config.toml
d_model = 512
head_dim = 64
d_mlp = 1024
init_std_qkv = 0.0203
init_std_up = 0.0203
batch_tokens = 65536
seq_len = 512
doc_mask = false
Each number is 128 + 24 x the weight over its row's rms, rounded and kept within 0 to 255. Layers, rows and columns count from 0. Numbers have three digits each. The size before them is the row's rms in percent of the matrix's.

# v: layer 2 attention value, 512x512, rms 0.0443, rows 432-467, columns 192-255
# o: layer 2 attention output (transposed), 512x512, rms 0.058, rows 432-467, columns 192-255
# q: layer 2 attention query, 512x512, rms 0.039, rows 448-511, columns 192-255
# k: layer 2 attention key, 512x512, rms 0.0396, rows 448-511, columns 192-255
v432 128:139094119145148140145111149124124122104104159111197112177141099161144083158085130113113106113139118111153125116090135123152082144158134135155157116143155185092122158103111140153146156131077110
o432 122:116176145101139197134111141155167143142076133132130128100142144121142137097075097132123157128107140120165146092111123121153115114119182126128122096119117133125116117117150128154138127125115152
v433 124:095138133180140171142097103165098111095137094145167125133137114137126137126089123160156065121127165129149106091120137148123142150140135152099120094126104072140125141127116149103138110162139126
o433 119:136099114099141075154151138123162091133113112141137135116176138133116129122108137100113135148125146159159112138115134136103106081095184111126108098084118170111146170092131099107164145172105132
v434 130:189113113137139090152162138081076149116143179107120147148088112113129119103134131154057139120115120143158100154117106149131110136126074104125134147126097119118125157088168134133111108145156153
o434 126:100114067141086180078132118111166098128114095100126127142145193161087161147112155120116165116095113150120139126175127114126171156141116159101110131146163127128098135174108155105132128070155154
v435 124:099081149134115089139095147126163092133120144101098108134141144158107127139142135123139123108165110104107178171119119120144157143145104118063170137085164120089145126136150128135119163163116180
o435 123:125090165127098134177054145150128124178029122123122115101128137105172153143114146127146141164111162148123114137144121110148116104142174148130143133152129152124107136131115146096093148093154125
v436 123:098108120149128110129107151115115176135128136106094107092120124127115141144123111141128112088141129138110141151147176144126128164136151102162103133134096124135121129089127162147147120113127135
o436 122:153077125175139118168144124137152119172155124152161132128124156118144121102105121116156132110137128138089088121103126148136134109121181106140102147121102177127117127141136099118141138119129160
v437 124:129082139110102093130129109120156115147097118128134166117110130146111127134116149119136113215157101143126076133133126133130111159116147123129162137126134147197123162097153104090147150116161116
o437 123:096114134131119121115130138107126141122115066152164139105149143159082142165187085131161159126108087137126104141134075141094159144141127098099090119129139133126101143156147145135077124125094148
v438 123:112147112108101126137120135143169088156139149135152109114125091118088127094142144113112078109096169176131124113154093134142147097123154132162123067127144105131124143135116130150180101108121128
o438 121:129133072096135140144135129150103113151106143182103135116073140062136153120156149137092122172108127127124178151141125109104135140147117104116160120126129127134127136132114158103116118149126190
v439 129:148134159117144100154174144156137130148120106152106131180101117144149125124123155124132069108123142165130139154116107111124126137120133087128151130121099146106102132135122155135171145098139142
o439 128:148126098132184152140117144118103107124125158156062100140114139127109098111091142123121115134091160127133146101108123150116131137154130111112077118138136108146133154125136138105145137086087150
v440 124:143135134137124175162113097145147145129131126091168129117145122126161135177137159081103123157130064103131109144149098126154091128139158121131148121124118120131193119173131132150113130082147149
o440 120:151119119133098123130112115123137165100119180177149097119139114150113144177198138070136134149145157157143106154111148139129148118115088091121112129118111134109138090122112099143116095119149137
v441 124:126163127139131119130131116126153139210120117129120140112189104113119129134117100116112103105133112102144137151108136133130102162146150184104159188136147132115141160156137132130139119145125157
o441 125:112078147154132116121114114127152130099110118117136157140135118134118092111115133083138123122118123132116135160127093144128085096125136132102148116113122117139128133127159123129133120156142115
v442 128:174128168126140128135096129101126113182173126124121105130107100125121099163136099154092126141142111118109081106131126120145143146129126089144165135055122102126118088132129170110120086105125145
o442 125:164163125122107168124098148115145099138171166125086144113154162090127116154152117124104150106132158092141110125128148109156127115171126122157158136117121104139116084124138137122143136082145087
v443 125:130106122115109149110146154112123143135110105147154090142112103143117157076137160132150141168141168118150134107128150159111111090128098092096106128158190108099113089110122159120140110102109117
o443 124:130154152153125153122112142078148126144120158108143135113131113122169130137134113164085086125124159110087107193135141114090094075134101139106124155159168119121131148156132075154129127134144151
v444 127:135127132101129102144055097103113127135138118113156172154117143149109156108154167125092111115052178131133134140147143105104130124117104137145138147130072135148158101175142094147144130116130085
o444 124:128120100136139147167062108140141114126140139109067107122108109118107157151124144137085129160108123140095139098152153114108126121175115117117157080113072159153126136144147151101094142157140183
v445 126:118087106126123085111143144092116123100105148169064101139113116130118157120136139099142148162164130141129111132099110106128099083082093126130122144130154096113115141123145109146109119120127125
o445 128:129140086122157168140115085139089156075166127113093132127141127125113102126140125156112147134143132191132122075123081161147129126134135146112094164106134160164112165103142130142125112140166165
v446 131:104133107114159065147145085098106152109114114102149120112113121125096189135149123166149113141109128117146116142145102120136150130145136146095120151142114090159137143159116131105153073126137106
o446 126:145127105118117124114122089132146109100171145138167166116126150107127093113172116124164104130128138100108133107091148141129108157135098134091139125128124099118103169126111112110104120132126104
v447 130:132161140166113094147099119105144155157087174087132103146160104132122132102157161107137098113132108139102131157131114077114071125056118100096161129162103091114131112095146128076122142103123144
o447 126:123098148151153103093092155163161182086113153129150095110147134145119138170114108126116132116134165126132142113116100110126138138158087135141166139118151102145143178135123132125134107134115163
q448 091:134138130129147122129138109155130095085183114137117101145137132129104162133116126151155125133109106099136146146139150120133098120105095152130111131157168144098102099176132145147152101109139145
k448 095:112091146135146115173153208099141079153142180162159145161128132112109105130122144143118126114094121128108134142117170089117112120129097137165135131116097127156092150105128134087090146149126151
q449 089:094127073113087084102114108122118169141083157102148145120123113120164138156195132097162157145145096100111124131138058136106134106138133125126116124119160116136105153159144123081126134124139180
k449 084:143146105155141118138130117158163098135202134101124117128145136135112129116096118169113130106087111125166129121142127120139129155103101128149126121127126107134120158166094113132169157102144147
q450 087:114127111147121138153138121153130145138141157141105141189138104145117120149127135204142098186129115094160129094135111129151100122118119192156157083137113111097103107136126123115112155130087112
k450 090:076120150166129136108159163111114134137147127117190112125145161140118163147136116143105132121081142130126140114151161139112166125119083117126126107143134139139117156137123142129150113153170102
q451 088:122138126157100175127118135137149115122131116126113087158100041159117134130105110131114167172106145119126149124123147107117073123129128159158108195167139097142139140150096135135132158066124139
k451 101:120082103142133096104162106133099110125138121127121137114147134161088102163154132101120118164128125143148157140123132138165176169127141132169176109144114150145097120111102111126100089143123123
q452 083:148090131173128139155113142161126186210126127175100094191141085133146118092116112114129179128162104152106133123135106146116142155152156125112095126133127084172119139137169096129099132143103103
k452 086:142156108132138139128153105115106123139091159129113174140131104140094106112141117139083137105119125143132138117117145137165129116103087151099161125111171149095123099147125132160073150114135152
q453 087:160188137120102119106136137153134094077127143166116140111125124175106132124133088103173096108147155134116119085103174091085141154121133115124099137109130098127131122111138144139161136110076095
k453 093:197108087134178146139119139099156104160119140101127134117132155164130135145126106194080141101163148124161158126139109144104119124132141152116162117153083113097125108116131146091155127112099148
q454 085:107152100117109128165114088116131120144104121136146101123097122149120095100132122130133143154083185133112082133138169107150137116131145142112087112116106109140083145096154109161173138171119107
k454 088:112126164184136112089131149108123130148127140111159129138137128150115154118126121139094093078139150109127100133114120146112155141103121145134171070112108111104105126131151141108188099195109093
q455 083:110116128145104153122135121137142093147147130123137114128132169146140111156131108120134129106106209115158149157138126132128157124111137122138145140145175117125170073136119140135163128126125117
k455 089:157140130103101140118134169157136139141131129139119107124124081085085155144146108135162146136125088111152130113151137160162098137185171176134127154104106164135186132104106097107134134180099159
q456 091:133111120111127154122126133130145103178160112177145097116164122171174128108108143133154133157148111166089147147145146102145127153119131142148095100074116110085116067129173139158103111118105098
k456 096:108147180133124146136120172104112135153123129104151140133087138168114130136151145150120147124129110138131130123150110130129118117117103124125118117117122111132113136134163117124135111105128120
q457 091:124143135104122165132110139192094125119128158110148109130167125088148157130119114128123112143118117127127131110119117101117113121134100138104138142158124113148107093146099108098104142143139130
k457 090:122087104164121127126136084144123138088117124162089112170167113133108151116121097137142144126114127129123154155172147152163103099106101139116080143095119114118080124131152149127096113129121105
q458 086:125114124134120131129145127128113147118122092109065177110134113053102176151103134119121084130099098105137149118113139109093150108095131109128143136151148120140152120146146136148112132123096072
k458 092:152132137116142162114106121124135083158169125170109098133151140112127136132135103153095129143136143138146131135133178140116147138101126129130166100148154146109120114119157140107138161121118140
q459 090:149135129093150078146144135142142143155101145108171128165124150162114168162128139082152107115104176104069115102133147098162119139083114145140094089144163111128167153114149093145176150102130108
k459 101:163099112133122120152072137147120118135125139148129101131046094125127128144143154121057124151151144113128112097157137115147099137152124109132161103096120098107122122104133101097137121103115145
q460 096:151152146110104145164087159107140156154112109088153167110136191134154150144141143139167119086165169136127090169142154170102162106134134099146102134137130144147154120135116110125117099156141097
k460 096:144142126049116116118120104113153085118138137143077140107125122154103112158122142134133128127168187131130122094110170090124134138120124143128140133117125128132131136119140104119133099117133104
q461 084:110148099125176119126148138097106119122078160060157150166089138137150104118123123119119088117144102140127105132153110146116113097134136094134164078137140115118083170143139072093146118155145131
k461 096:142143147128118137158115116135157164148137131097145111116131164122179134095092144124104123098119163134149147167130108180154167125110168116108124096087156093130145057126115113132148142106098127
q462 088:128119166106122124123112100128093192135118118138111162106097165072136123087116092133171138075153129118132095116140160142132081114118114170145107079133112095177161098173109126140157127125083114
k462 087:113119102128107149127126102132157136095168116155146125131153145120099129145136120166144121148156163128125156154185107111134089140130120091115124098159093117113117136102145117114099102102141134
q463 091:173131102096178117110142130157127152126118111134180139165154178122152124149129164173114133095123138118153124123155123161100106122100134095113102132128105160087145142117165106076101141165085131
k463 095:105141076149086138113151133094138124123159146152163122092133105095117110082148074097129168115112121117111128168134144116118124123136138114132110129106126148131166075123125155132157115144119186
q464 093:092158148154104154133092140132132165144112102090155173107143115115123103096121097111146132129087087149134140105097173134162100134131110156117084117121111136101102127135142126118145121113122117
k464 095:106151117129130140136110123127104123131132134148099125143146126093127131132180166165134093135115158143100112095155141104154109131127129151128108125100142108124083127113092172126125143179150124
q465 088:139135134115082159131135149109129174154146139145165148127151160104137120108143105099080132090105132147129131131111116113137137121137095116116134155125116138155135135148105173171104139155130164
k465 093:121134109126136135114147129109117140121161140119157095106133150119132116143147123105174120111102148121144123135099154153130142141153117132124107181160122123130146147112140103127159151154112138
q466 091:148116141135126147149173123112084072137134102108122126165106130135113109155097122101149174118134103157134121130082125095125127154162160115096136112126134117140120111099125134123147123124137139
k466 093:120178131059110157146148102117137110165149110135123109174130158114138114132127143147186092120113141162073157119137157145130129128120146118122096175147143181121133132107112113132120137105127081
q467 084:088130158113126130129151159132104132128097089113100129124192144103145138149126108136099127103112095125154172130120150098117195110113123088133101142107106125159167145155179177117103139107134134
k467 093:128144109080114109149119102106095149142146135139128081093158123093131153095131095109150165173099196117137122132138146095122171170147116163132133153116113091110154113122118203132132109140104163
q468 088:111112109134172158078130144090143097097118162076157137148087157106161127130102112093111100130148150131153151177127139127093159159100114110141138167180091160155117115131111156133128097158127137
k468 088:106145134136099175145154155175142117123091072131100139132114164113159137087128137091159119113101143152105132139109110145126136120136085141139133182145193148138141113115130120155116092148107105
q469 089:112138151093136138125141126118133150129149137107092136118133142156140137133117131142132101143134154108163132217172089123126148138106090100181137151136144138140123083138134102096162162105163165
k469 096:107135121096074140131143112176148095097122098116178091119183103132121129115138116131123180101160135141107134159101146125085166116142148090133129150136151196127126136127115141125127110120167112
q470 086:135133104100144149118113123141120077135108143104119180212122126169084094102120139107130151125125098138112117114142126124138122143094133173119112111162118108102132152127090146110143135109092110
k470 097:140124114116128139125164145153133115141145109134142100156097166148140121116174133131131165114133112166157147140137096155104103112137155163122143119177145199132130150169149183133129114115122145
q471 091:101120130128126152090144132070134063114156169127177137134109127119087145131117131140133119119150135129121119127071153159128149122148108093105106079134147150121093091113096117126198126118151182
k471 095:118130157143115096145137122134119128098107109143122130144134183125159128151066072124140104149081084099120099136121162121139134126115156122091107151143148145110134136094038119153123099124137099
q472 088:127124136081150170123114096170093096066126140087152113105105130122136113131157126121153109121114133125159131116094137102117139128181125109139136146151116166156121130093101147105143095117125113
k472 097:139110148160141120129140136087111146159142094163150081134137146124188151145160126156125149103147143115142114123095140089137122108089160077129150160123132129131137109121141168158130112144142106
q473 090:133140119114112074194149173078103113118133123132092115127142137169116147120123150170100100134141111123112093095117130124133149106150165090119118101128103134095172137140162099111156121121139109
k473 097:140078108143138116141091138139137157143155161140158126139093143111120114134110112114127104091160135113171092116111118112099122115057127094163144102137155078098112136128094123078119165115163121
q474 098:110074115136174118111153150134107152075117132131120101095118114125134139154147131131160111100144097107099119123149135157136153136139115111138112123125129148128165135160104116117143122112174084
k474 101:117128122153123140090120095138134180138083136110068149138085149147119148163138137121099136105124114106128120120125110105107106116119085103118121102112133128153125143209119098117110125148120180
q475 092:140130141107126119100102097141118135122111116105118099113122139140139139104122129141145168114136123154143146121177117163180122133107132164089158123176150116157078179125102109125121116168146134
k475 088:054142125147153104158172118153106129175081092082113137151126110105124114107093110130148125097119108108141101148126083144172127123122113120148141112128141161160138125131100121128108166157114164
q476 087:174122134118137182120099145124079112140137088126109119132144129102091155133132108116126087155109148140149101145112140141149142120182126096095138142119163087074128143168112129117160108130129120
k476 093:109130084124151119105131106104142124106102118148123155144145135189134104113143074121168117149134080171136119090149136148102097173108151079145132119084126145125129148130084143112127179143154134
q477 088:134098092119147146086142146126132100118135109147143089141084092138125158145139144139115133123127144119141111100110103144135159138137087128166149156109166173108109133110121134113112097139141176
k477 096:160130105117100106130152137121093125100097162123140174122124163162093130119122091140135091145104133119127087140093142136166138132162119157125114153146072157123085131117078121132127113110108117
q478 095:127128135149164080131116136132114119126204172127115122143118132142158141157155111159186162141125127129139108135080136088131139126145146180150111148115124166104116120128170156114118134110121156
k478 099:061141110119082121178159117099128150126116081089150139117129150142141126113124147124114098142102165123114134126119136129110128095139105165087137122107152142103149141105103106180130151087123139
q479 102:107106119097139170082126108120086120142131125135133133148124118084143159140146124126119105115129131097107100159136124095135120121092131166076135134058148163130114127133137101074128135149148130
k479 099:123131157130163142146151090150109106104159126154161103109136096144140099100115109114142124148130131151088169157137080167104099109127095151104112116149150115086156149129113118101113106129153084
q480 098:126130090102142127061125124114112101115135190130125151072069141135127154131160161156132102120109158175107127103123122145134139150137151153156100158167131170167104114105122151146145129141098098
k480 104:084109119106157156074115149122160106122123097119139106108175123152166138103132110137130153126119153157147118122125155123156151166116116096187114154145081188119069118149136156123172110106135157
q481 093:171136184107088105129139146091153112117139137162090135136097130177148117094119102102093106138177125133108126130093126100099149115150143098130138115165109182124130103146112120134115112147155173
k481 088:101085057180108122164139144111120143130096164147159142139133145153138092141102116131123115085129121121121079140104092110147126092138116133145099132140133115128107109122103142084109074112099114
q482 101:130119105153103116101140140123112121119085081101151162148105141161107126118173136134126112070136173108084137113143079101139133110155157114111127113126129114114099090146155142122119139113104099
k482 108:100108152138171089134132167104154114103161098122119139108110120094117127135149138105161080121137136116132113100137110179149109176118154161087122106148132111082103108133114120107126132155100133
q483 092:135077138085130146122159144107142119158084119110168155140111125158134154148157163137118124106092155119117136120078139156150179153151102123158140126119149145118151150146112102138133145146094128
k483 102:168123153145139132153177114135091124135134137098135131093133109111117104127127143109096106128118180152110146126149135135141092138130137157106167145114124118135092124098101114160148123122097129
q484 097:148135084162165142143128149095127090123143091154142108129152135127164106101117134151134101113104135085157107159152156124127117120107127093157112115119157142084131101123136125131112102134138139
k484 093:124150163110124105107092140097116129121147155085082076106115108124147122132131157140128121108136143144162160135085143139118095110166172136111117138145111159123103138147147153105116131159138157
q485 098:154147091125125130156151114133134104151088119117107130103133146136144107161118163141085137133148145116106149116114154163108091129118074113148126141092165110130184122098106131120119116121131136
k485 100:134114139157156169088165176082137096117149121122150133134137149105044150139137117145104172107132125131123174102121111078106139126142144166124110154117162094105101095129150114142175145135114137
q486 098:099170121119165120140108110186153106120115129143103103135165187128150117159115108194131136124149125175137145160113130159099097126127109092142125159148131120106140130102169123135135087159139149
k486 097:117139148135149135086146127155140147110130108141127121112122133130119132175140125144078118128097152119141123097104116096088169143123147147172112154163101169136123156108160145135088109156135094
q487 106:098103118120166158145156157106150121133119113136140136131051128119095097146136147144113113073143122141133111078110145117109097160109120146174105118160155133149142154098151107120161167136078128
k487 103:117090114087107133159130171147130138102153117138191123168138108114130124143193144132109116105160121175113128144128085144112162180151148111167123113133122105115137142128157134102189131066099116
q488 110:109141151121166107123139119115100094121146143122127128163146134133126143165136107116154167123127113139090127125074142099108146126124150160119099135162176107149139154160130147095130126108134118
k488 103:190113105150143121132127096102159132134130138141147108124112156148152112127125139126141096115124084116145148145127126143112125157127126120185082126101095118101145124140064149121137143083162122
q489 099:130105093109130144169105113135153149147088145164145141155155133095075135105119137102125109071152147128114094161131115133086137110131162125163091141120098117109142126112138114101128111119145114
k489 101:150130125123111125168164116081100095122151129111121147159098117144125143142129167111166133118123113133139136084123143112143137126098154123121152102155108125138163127150149190098127126166110155
q490 102:153093155160141119102150101124114109133130111127130139109150102094149140113147110135170096131098138142080127158140111117106152111175140133109130124096115129101116122093093148085161104126137142
k490 103:171088119158123133131143140132126104124072118085154093115100104124107125154132103155129150109113135133101176143140106103144134116119101114126096143084132149124123136130104110122169162164130148
q491 103:132140114107147126177143157094139117129143101113130112154122161150124141141109073128136121104144096116124146129158150109090081138154092124108162103096138104108134091136077084102112128144137100
k491 099:118120110160090117145137143182100132155121128098154151086154110070157160107110131120125104110116086127111098164097099136166130116106097130123138175144135156170139123099112133146111069127117114
q492 101:115143128152155106146151147155139107098117148160140153132143173121110172154104138102081147112126141103120138160102180095092112153116112128148138141087171122127111139082117119130100128129136131
k492 100:134128140129158120129116152082129139121130129108164079129124135113089078164147125136117192174083158129119126137144156077147150134153120113148130128106091101137122143093116165148125182129126079
q493 100:119103150140115127113150168119159116103115090132167122144125143149114103125128163133094096116100122133153088106128157125085124146119123087144152163101083133093127148111159138113127135104109144
k493 097:142122085129140128130179129144144104124114107169133134130087096137143139098125113120100140151119107144109146095129130115124133172126135110115127134127156083128137109133158143172119163111072120
q494 107:108158114078126096097137158086095119156149149120135106109139132114134102143118127103124153158112094111099138099144107124110095145107155151182118112119166134119120145111122160138180102139147147
k494 099:116155152128106174115155132141158121167126166152143101148114103133152105117112120130122109118174142127132178159156128131094115052156113137095146111144115120125107087140151096136183108102126142
q495 095:119115146135109162154136119116103161120114139164134127149118124132162092122121119113131155135133116129112148125171093106103107112131128127131129119128138100107105119165161118160117140138145119
k495 101:108116103168144146118155107155115136119150158138121103161107113088122105150138177136101133139110126140132133122121115133169113170148090121109101041103131109115158133141145126118103169169134129
q496 108:121156115115114091121134130109159098146160101135143098169086115086110120148134156132147125096128100115154126104127094142118094132102150157119155142111093141112173094122139117134165115139161093
k496 104:117113151166110129091174151124094156107108148143134140111167125129140109070117167093122129135126106157114138106119144149158176137140122151118133136112125143091142111111076123164136138067162098
q497 105:107152148169167111178132068095075115123113124082128123175160152084132129131141147101113156185142145108110097161171124094098107147086107132112151161077163152140066148153153120118113151169113135
k497 098:121129094100119127110170110146084072117115146138105141100079178130118141140137104138118101094120166155132210148122142135132114109121083126143097156158138114125127145087103122112128140130129170
q498 098:110067165126089149108143154119150138166136117136158141054137089130125143133170133135191104115149143138131118133152161126141132134145090149075141141118181119119145134188146138182135150118121114
k498 095:132158150169114130110175104156116080150146103125116123157170158149142130155127125107173098127109116104098094115103130131147121177108153138138104113134095138141129097144164114162113179117160168
q499 106:141136155098123139124143078097127139097140139100143085138156129128132159144132109081141095120107110102124107138148148142130109169184093131124124087114157148138087103135112127105095137116091102
k499 095:101172147149122109125110113122103101119139140139118076147136168125099104149136142129182111076086109110166143122122142134180076127141136117137132161145119141119175125147151112193127106130129117
q500 097:131086105141155152134097166160136138159102080116115124118119146152129129133169119139120176117171130132142118104116123095129154149133146130155132159122114136128123138092114130145137118159112122
k500 097:129131169120131133133144146131137164138140155151129130148132113082146123064068138126121142102133132139112119111122148145159127117153152137081065122139112166132124106102132144148117146112079152
q501 101:158137163108151195113128115110126089105145126094134179105103118074123137114104098128122078162126161116134118103128117101115151157129142140141131090132147129116151099128111172080142143100161129
k501 095:156113139122116148165065142124175154151125146104140116109124147122155146125126071075111161131112142078100111178108129125098080122129125121158131138117135108135125133149088177145111171100143153
q502 100:100121148095138113093152108137115077127156110150125123136103149083131069119110054179108131127089115106157135150146109077151150127112134170182105151146114131160113131102140125172121134120097124
k502 098:111142144154158175130133141119084133113146103150124124139161110141115114125150104068149085143139090156143126165125146172145093197167118135128124086164104107088108160112125129084151169174182115
q503 106:149111150146120126159112137103147111136158151107156124106134109162130157163160159162128125150165092123087085120143139078132097139113168195138102140202118161141124112148112130093133102097157166
k503 105:151133199157130146131108160125142147088126115138143107113132148098147091141114157103111100157102151107096123144108161123133152095142130120144081099097150089109121132160106103137127127121128100
q504 102:122151158102115163050109125147144125166173130152100127102077133099123105116138138152106135158139113162147141111132141111139074100132139137122150143105156132147175116128113104154149119107139135
k504 099:118154110165126166126120125120168085125161168106109110147134149159142120113174112146173106119156100118155142132143126097094108093145125149112117152134116137135124112156143104180119119149124116
q505 098:074168125169149159115149144105109113146140096127137138108138111102109116122105170149045135132141143141132093128120112112146118126071137115110126129121118131153138165138146118104122146174143141
k505 094:135125190137070143127114131162145124178140113154140128164120094098125086111111101145145151117103147144145123150165133137186119074169107158160159111119143125134154114044080171110176116135139129
q506 098:095118110152132106124170132145154115146106127122081117145143137131148133167087134153146108116104195166109064118107114164142139118117114106161097125101115147095109126110129138118137133109131130
k506 095:151166064123124100041098151138133153149133096098168161129101088138146111125173147110131174129150091156106127122110098098143109126118158136141152131140127122096107162185135126118089098089119131
q507 105:105146127156161143099133137125140115130128110074128130087072125163156123148128145097185148097136154163100196139123114149167121130153162094109149151107139105156138076181127130121142136086116145
k507 102:090174115078135111137108100103152156150122156133127124133129122164110126150149138133155142137143124128097094141128127132137131148141147140117154097168120086097095145138076115128124161139067154
q508 097:107156119099145123157107126144099103102117147156122092115146160147140121123126127141155107110122113128142155106123130144121110106188118158128125111134142128084120128131123098126106109134131105
k508 099:132155144138119070153126119156100138093159149095134154130147166109141144134118143138166120115152102169132173129119131146142156148096147135143124108129106161145151108147133129138151099139140162
q509 094:129189081148160139106117115123145141120106173127145108122161129130119150138130150153167122105102094175091161105130135168141100124123139092105114096119128111138173125136106145170135119107113140
k509 092:121123095099180113163122101129145152128134143134149124124116121134130119182121148123126206144102124137142138101117143087125152156124106081124170135139164137171095132176113154115152147142121142
q510 102:143101137122128115160115093147134144133136184160147159189141113142073145114172117146112155174087164134145145137162151115153114143108134132150137139133137150124128123149128102108125122144130166
k510 099:105176153130125121119148099149144129086176137139086153130114107124121129098116112101143125139131153113142120129133128124143148144110165083121124129109074132096165112109139150134135119115143098
q511 099:138181110124126111149131133107134121108173150093146095165146102094098143154115107113136142119119147078170093125092132139185097138099119092110144106096108111118100133102147122102113120158142103
k511 098:134165158141135125155121118104164129135095106113111116145167111115103149122153137128094156123154124135172146117127106123123139071095156142114121132128126126121150089119127118127150150143150090
v448 088:122095125128125138113130148125149150149109131133158133133159140144137102124122155105143114119136129155124144162117107125169169130110201131103126199137153117116106162118123172150165124103109130
o448 085:126147142143114119102107122157067121145133154167130137145111113107131150128130098128099123117120136120132108151136127130086151120130108143112106089135114122111123109141141084156156144117126110
v449 094:133121189103120111089134139134178153160139158140109107128126131140137160151074148118092112160124148082148115122115130116130128099065107088125098146078117138121121123106138100181130130137156114
o449 091:128144122145148125095098117129116125128125142144115153155132083121066104097130105127145159153180143107124110177123106124126165127126177128132095098157134100141135133068175095107123101091131120
v450 088:128119110125154105121085145087083116139152136144136124123160141077124147098116136174103124117081123116143115142125127145133131143148113110116111117152104173135190148107076151112149135157122142
o450 085:129115072147139116113155147082118128099090140105140165130134150100130154143160154127125152083112140156101147162126131154152123128106092085150142118152118162097083121137123093122142119121130124
v451 091:146124108097119160083096122140122109124193139126118154137121135113126135148111134138137056172093110125106076161128138089131120112137094096102083133154110117093123106167172081177095073152101118
o451 087:106129111145107105161084115153119132105113095153114136134205113132127118114099140170078162114154093082141140113106142115141143152107144111115107120116122123116113167115152133153163133101130122
v452 098:164066119115133138139128133139090131111153131128115121102140106137129145128174166096114099137138147134174132177132100126140113166130161159088100157153097151109094132179108110122133122116145143
o452 098:142134142140159073123158122130142151119131159141130113128135132112140143144117099136112135140099099143150101141096166147126104108152099165163137134163097114141126167178154157122158116148134095
v453 097:109128150102126128154154082089122173132149111130112125165129117131116121128123185111108144158162134151146157129136128114130132124083171159171110181126093118119119117110150088113109084123155154
o453 090:119125131157116118160137124097114173127127103089145097148154138110117105150145147115145084159134146109146091049082146170148090119133128124116121125136126144107110125157105146099131159131110130
v454 101:132130130150109115102130148136148127163132139123121137198126124091157142106110132147109094138125088118113141167089151133101087121106159120147166111119103122158134083110116135108084150150154118
o454 098:132102152181109127215129106172106152100122121130123081175187122156110122113131124114104124126117118124129078154163129111128142122088105149089126139082155109130101116132146092127083136112119123
v455 097:104116155148163137146155101139110082129136083113132117129105100100116125157107095154188118132081119123140100090145122129203123141134100153125155133115123115119101122120165106138149083117121155
o455 091:153134121130143125142114111116127119125119112161110143131106105140147126152082143129128122150108126125110159156099125148124115153167089121114097136106119149204151145155139132076147096137113136
v456 101:132158136159111152134151132106140116119117180134089110136133141148102111158172094113110103134101158159105112157165148110151111125136100151100139112138166138100130154122131103143103095139146147
o456 096:127196112161206084151134107096103102098150143133121081154164116186141159124142153172131095141155121112156099129139149093140128089165158146115093130114119152080102127115107109129136125147108124
v457 089:132125097121108126107096161108115160107128128164137142094072143135129095121122097126136102102144074116166134166152135112120125155135122112127122099072121130142141144147080072139090110170142121
o457 088:103145162094121162149074148141102105161122095090093131096165127135148132152091174116148167163135107089139149143122117176118122120095140146134094121094107124092106116144178119093108125126122120
v458 091:136135096131133099160112144140137169134121117141145124138132095133165099143125125149142127149148102146109092121137110162164120158101121132139149147168098158114184154103137135113121172093125125
o458 087:169139090123130137126160147150106124128115118129139096109109118129170147149119126122104136133161127128107133156140106126144126145134119068195128087103160149126133056102130124155132114104167082
v459 099:148132108123129089144091172140113127160066155140147114108079091129100128137122098157106113143115138090155138108118129124042129119143120110127139088140113152130129158133121101107127098147130112
o459 094:094087114132113151113118142144175105121100119089124138162169167127106139098110119156178159105129111155128114152166116125140144163100117140139121175099138101166137142111165124125137137165133149
v460 094:153100122112146161141144098133137136122115153148148091164112084167117145106102111132100139141161093166132112130143123156135139125188124107141167138146153111157096141120176151130148082088168118
o460 090:086106171171106116114162110117121150110119112159074161114120151107164171084135133116127158098093155158119165089112099104122075132155088108144117174150110147131123142124122135061121144112108146
v461 093:155101150108110080111105089104099110131165139124077147146162141121113153104141086114135170127129122113069119112146097119132123158159151168153091129143178136080089110138130102107088165125159147
o461 092:138131148128142152181117131091116106116117077157121121121142155142130147117099086104095136119122153132144117141140144133123104136132111113151085133124096139104134138120147157153122117108137143
v462 089:171122081134110145116155109156153145133091080095069168134110115069126105136125120137152129152114152107141127124147100126103149137136147142128132157103130160144106118171189110163096108112122113
o462 086:111129083150131107122101149089152146108158144094149104154110115124138197117149153097109179171144114138115138104139124170118153156102164109151120121133111142123097128088112109113153162125100135
v463 098:164104100123124076168143094128169123151070134150129166164093127137109066165106136122142147132118125145119121112098110096144101127135126147124113131106163097135094117096095125137114130113139141
o463 093:125159167149057131133047143164113109098137132094078175092199150130152190131111163146088106105146136179124096142124160154110142161097132124176108139145121103094143146121143137147160146158133109
v464 089:139136121104111107075139153088162152098143171150131119131101132161120131148141149126114133112153093151138123144140134130106112106157117143100168143136094149142114126166094063109160123115128139
o464 089:156117074133124120118150113161128128174126141122107141142144150150104146124150138113138179116096156107157139099152119160139114133166153112152106117144073108153170165124141126157129118101134110
v465 089:107162093108154108073134127153080118128138118102139118160138116086123169144155120138148104129141148133128095122126172161071107082120101127148158111136161106137095161132122141154123126154126116
o465 089:154089090106126124128112146107118150092113157144130157098149102145167139110121148117138105096117169114104158115108128143101133127139141145136124078158108110130135097088133145118125103158108136
v466 096:159111133140111119095160141093165136155147134132112121147152128143143131156101125131107110155130116123123094126142136126120159123097146085133091102113131133155126127119139131111143136125128143
o466 092:118131116116133092088143142127125091157108133162123146146107150154182161119163161179139122127137138107192116113140143118111094151126133146173135110134125129131162123096118097139127109152154149
v467 094:123121110143134144132156102146141106107101124168139135088103156114134091087122106128134123106127134187126178093118122131132149125179114153129133183144069167112108141105106150152136126166100137
o467 089:146207151103142107143121134105114074102118141097156116117147141136138181109130095099176158132101153122126140113123146120117077145195118074105140130092143120154182081122152173164148146113135120